Weights of a small GPT-style language model, trained from scratch on English Wikipedia.
Size: MLP 640 squared ReLU, 9.57M parameters.
Architecture: RMSNorm before each block, no biases in attention or MLP, untied embeddings, shifted keys, gated attention, hashed n-gram embeddings, a smear gate, an embedding shortcut, capped logits.
Training: a variant of Muon for these matrices, 99M tokens, 12123 steps.
Each number is 500 + 25 x the weight over its row's rms, rounded and kept within 0 to 999. Layers, rows and columns count from 0. Numbers have three digits each. The size before them is the row's rms in percent of the matrix's.

# up: layer 2 MLP up, 640x160, rms 0.114, rows 123-152, columns 0-39
# down: layer 2 MLP down (transposed), 640x160, rms 0.0269, rows 123-152, columns 0-39
up123 097:521457485464485499499488493492476459501501498492501496500536562459502492503486490484466529511500454488519491515523542512
down123 094:490490526510541503485510509518523488452501462481489492481480468527489507514499485466471447453470505532490480465505515516
up124 098:474511510500495501518474471525465522506472549478498512467486502485486499513505536523542524469463525505459503519488521504
down124 100:490465503513470530506486566553481486548467515465528495514499504491436514493472483487492511510507474490508493495514490495
up125 101:496469491516486525490488486520484505513495513495513490517494523496485511486499532539523475489500491563526558560452497502
down125 094:503486508544499536468501500488466512558487489501492508501483535486504488476456499496478498535539458457479506502505475460
up126 100:457505468488512543466423486509506531492487545476477449508531517495477496504527500489487484492533461470504498482485465532
down126 097:499543499522482447475506528468524523453541484495504509465499505549525546505505514508495503476477504500511455493564551472
up127 095:466488459516507464507492495506491489465480520488552524462510465485510524519460530505532509518486519471454490524512499536
down127 092:534506480496482460477491566499519479497474522511514534498494483492468499519516474539488497526503508527500467524501498500
up128 092:499473461507503486498498477516482498535518512490520520506556549493496479509473516513492510482440494456464520515442482485
down128 085:510482539492467506440498510496499486512512516468529488506502501481519489468485494485499533513496495482521452526530506460
up129 101:528494457518537460478540518466484489501500532465545485454503515494487478511489464507457516498502498510471493531483472495
down129 096:481544477498543523478498500515480514552491486506522483454463500500509468517521545487510473492457512498496503542518489536
up130 103:512470484511510480485524491506545508503524510456499479540485496462486457499525499491527503510461520488520493483462451470
down130 111:499503534499497498459478492505493495496436497486527543513484489462488504452539538500463511484453526484509522511529507512
up131 085:513525483482492535498458501489494501468516529449491512498536493472533441475535535506490500484538545511504473484490500444
down131 090:511455470517470524531500494478487509490460500538480551506494549479518492546494512512552550489517492481483451468543495481
up132 102:534540478489484487517509516482522518468481509509514589499533538470518515514500529504534525505475499534505511491492539481
down132 112:535493495458446486520556466500477466522498524554499508485497451478501503516482497518494490521530446511523524536488521483
up133 115:498470465469562486543513474504504497490475519478516509437492506474467470498477494476512509497504492508510509465528473502
down133 111:528452479466480523511487463500535541495496535525502435492524479494493505541472448478553529508553499524497490462503501512
up134 094:511468521545502511495488527503493521517499517527508473515516502502474510460505485453541486516463496505517479466477490508
down134 094:512480507466460488503540480543451499549467481504486507505480495461513542512526482498507519545532485504495473485502484450
up135 104:481474501528505510500475514478519487469536534504503485444513497484509522499492535467503515504432535443501500501453503492
down135 105:483507535482519523492510495538522499497454486556526509487486489531476482493495473462497560578505505503527483513457500472
up136 091:489519511509483492511487457481472524497490465501526453500492475482483493472512543484495462512498462513461519454468526521
down136 085:464493492513501494451488504502484484495469510534492505493451461529485461497517493501479525611532459490504512459537471514
up137 099:499500514493536538487553483501492523497493551499517456533504476482504478523502565501481438494469513493527480482487481494
down137 086:517476545540471475490534530513491484522495536457499532525501482486462517499466525512480502533505471470528467500489509453
up138 112:518534483496475491496472506496499513496517497512523498458449483488485500492520517493497517508501507521461499482528523540
down138 117:521533529487457535517520473505510486471477465489543486502470474501581505450516491460482492515509514562456504484522508524
up139 099:483514499493486536480499519460550476513513474490522495547493448517483516521515523498543471481480449531461509469547493513
down139 108:542500498507522481510525509529491498509527459479501445499464478477512534526529524531485506535528479493514497493476503454
up140 104:524521454475535503487500531503438508531446512522498516521491531518480518502498489487512504455478475487497507494519482528
down140 099:496473508504507520469506472505470546521490514487451508507469504496525523482541533525524484517552497488477504516507518530
up141 109:439472466488557465511478513491506489510529462443538479517494482473501548485522493475503491504479478474510516491487488467
down141 106:510500471524546490480500513447461444495506483500478452504493492512505510470486480486516504562523460494563535475482497498
up142 116:477502445537514528533478485466509500482506507494513553509489502466484469494549508517511519503452508445522508473475521486
down142 112:447479477449545480546491496482514515480498477476481503482513527470488482486460488495479468534505527461503525531458508482
up143 063:458460519567533513518469436555488477494480484498498452458498489507524514497505496484512499492482545457526504516542438506
down143 078:499537471474500460489512565459533552493529484502518522500479513499503479491541510510521510427493518512497470480465507494
up144 090:472527472566555517488519490517477499512508512517479514458530506492535504503481529511502456477502523510430521499512482507
down144 102:492465520491499560543513500518494523499465515447483489528515539487491514522544528473511508485471478502570528547486523462
up145 105:486479506479513474499473502546547480487474504503504478451465538480514510493457481507526518533479528447483515535478482473
down145 106:511492482480458465509523482482519489486484508450531527476566508438473481490493481514482519544510534486496496520498482478
up146 080:520490515506485508501541498452533507506473512506499492512559553507469475507489466508516483517491448473458508490505475459
down146 080:483509482483488441510474512531506533501554464500519455464475461567504535491510497506508470446493510517482511467492503480
up147 100:518502507470514455478491520473493462533521519503533492510535507519510500499501506460464511480472506496457509517493472508
down147 085:490473502494570558544518482482503436507488505504521507503522507463485484520515511532501541529485458511490502512461509455
up148 101:472519509560538490500488512464527463544488517470485501499467499501479514466437516521521496491501534521514458470520527477
down148 096:519535502548485468524551531476514523482526486476501516521495508466498471479496491507451470495459498545482506504494498458
up149 109:501526432488514542481480520492495543525485438476510495471517544486449489524531519469504499484471494542524522491511498479
down149 093:549466457511475518524522528456515446495521514519491462537460534470501503544489507520476491496508459516558517525496459569
up150 094:498503473520460496511508502522493506516493468500498548512516479506414476522495486518499511526518463473525501463511507532
down150 100:489473506493525486446489529523440574496481556469489494501521512514513531490504506530506501482540547503501522500511503514
up151 102:500543490531533515514463514490492547498488488512495476480495452516477527456503487502535479506471497521501482523483494492
down151 106:498487506498497514528513537481510496508500485528494466491483499510464508534506484556513516524476476479531517512498486503
up152 101:576516523534502508499464559477548536502478490448481522481475506480488528491497543520546467510447523516497513476474496472
down152 097:512543493532518496504461495502523497481464492511488472487524503484530528525506483533465529525449475520494502507481520485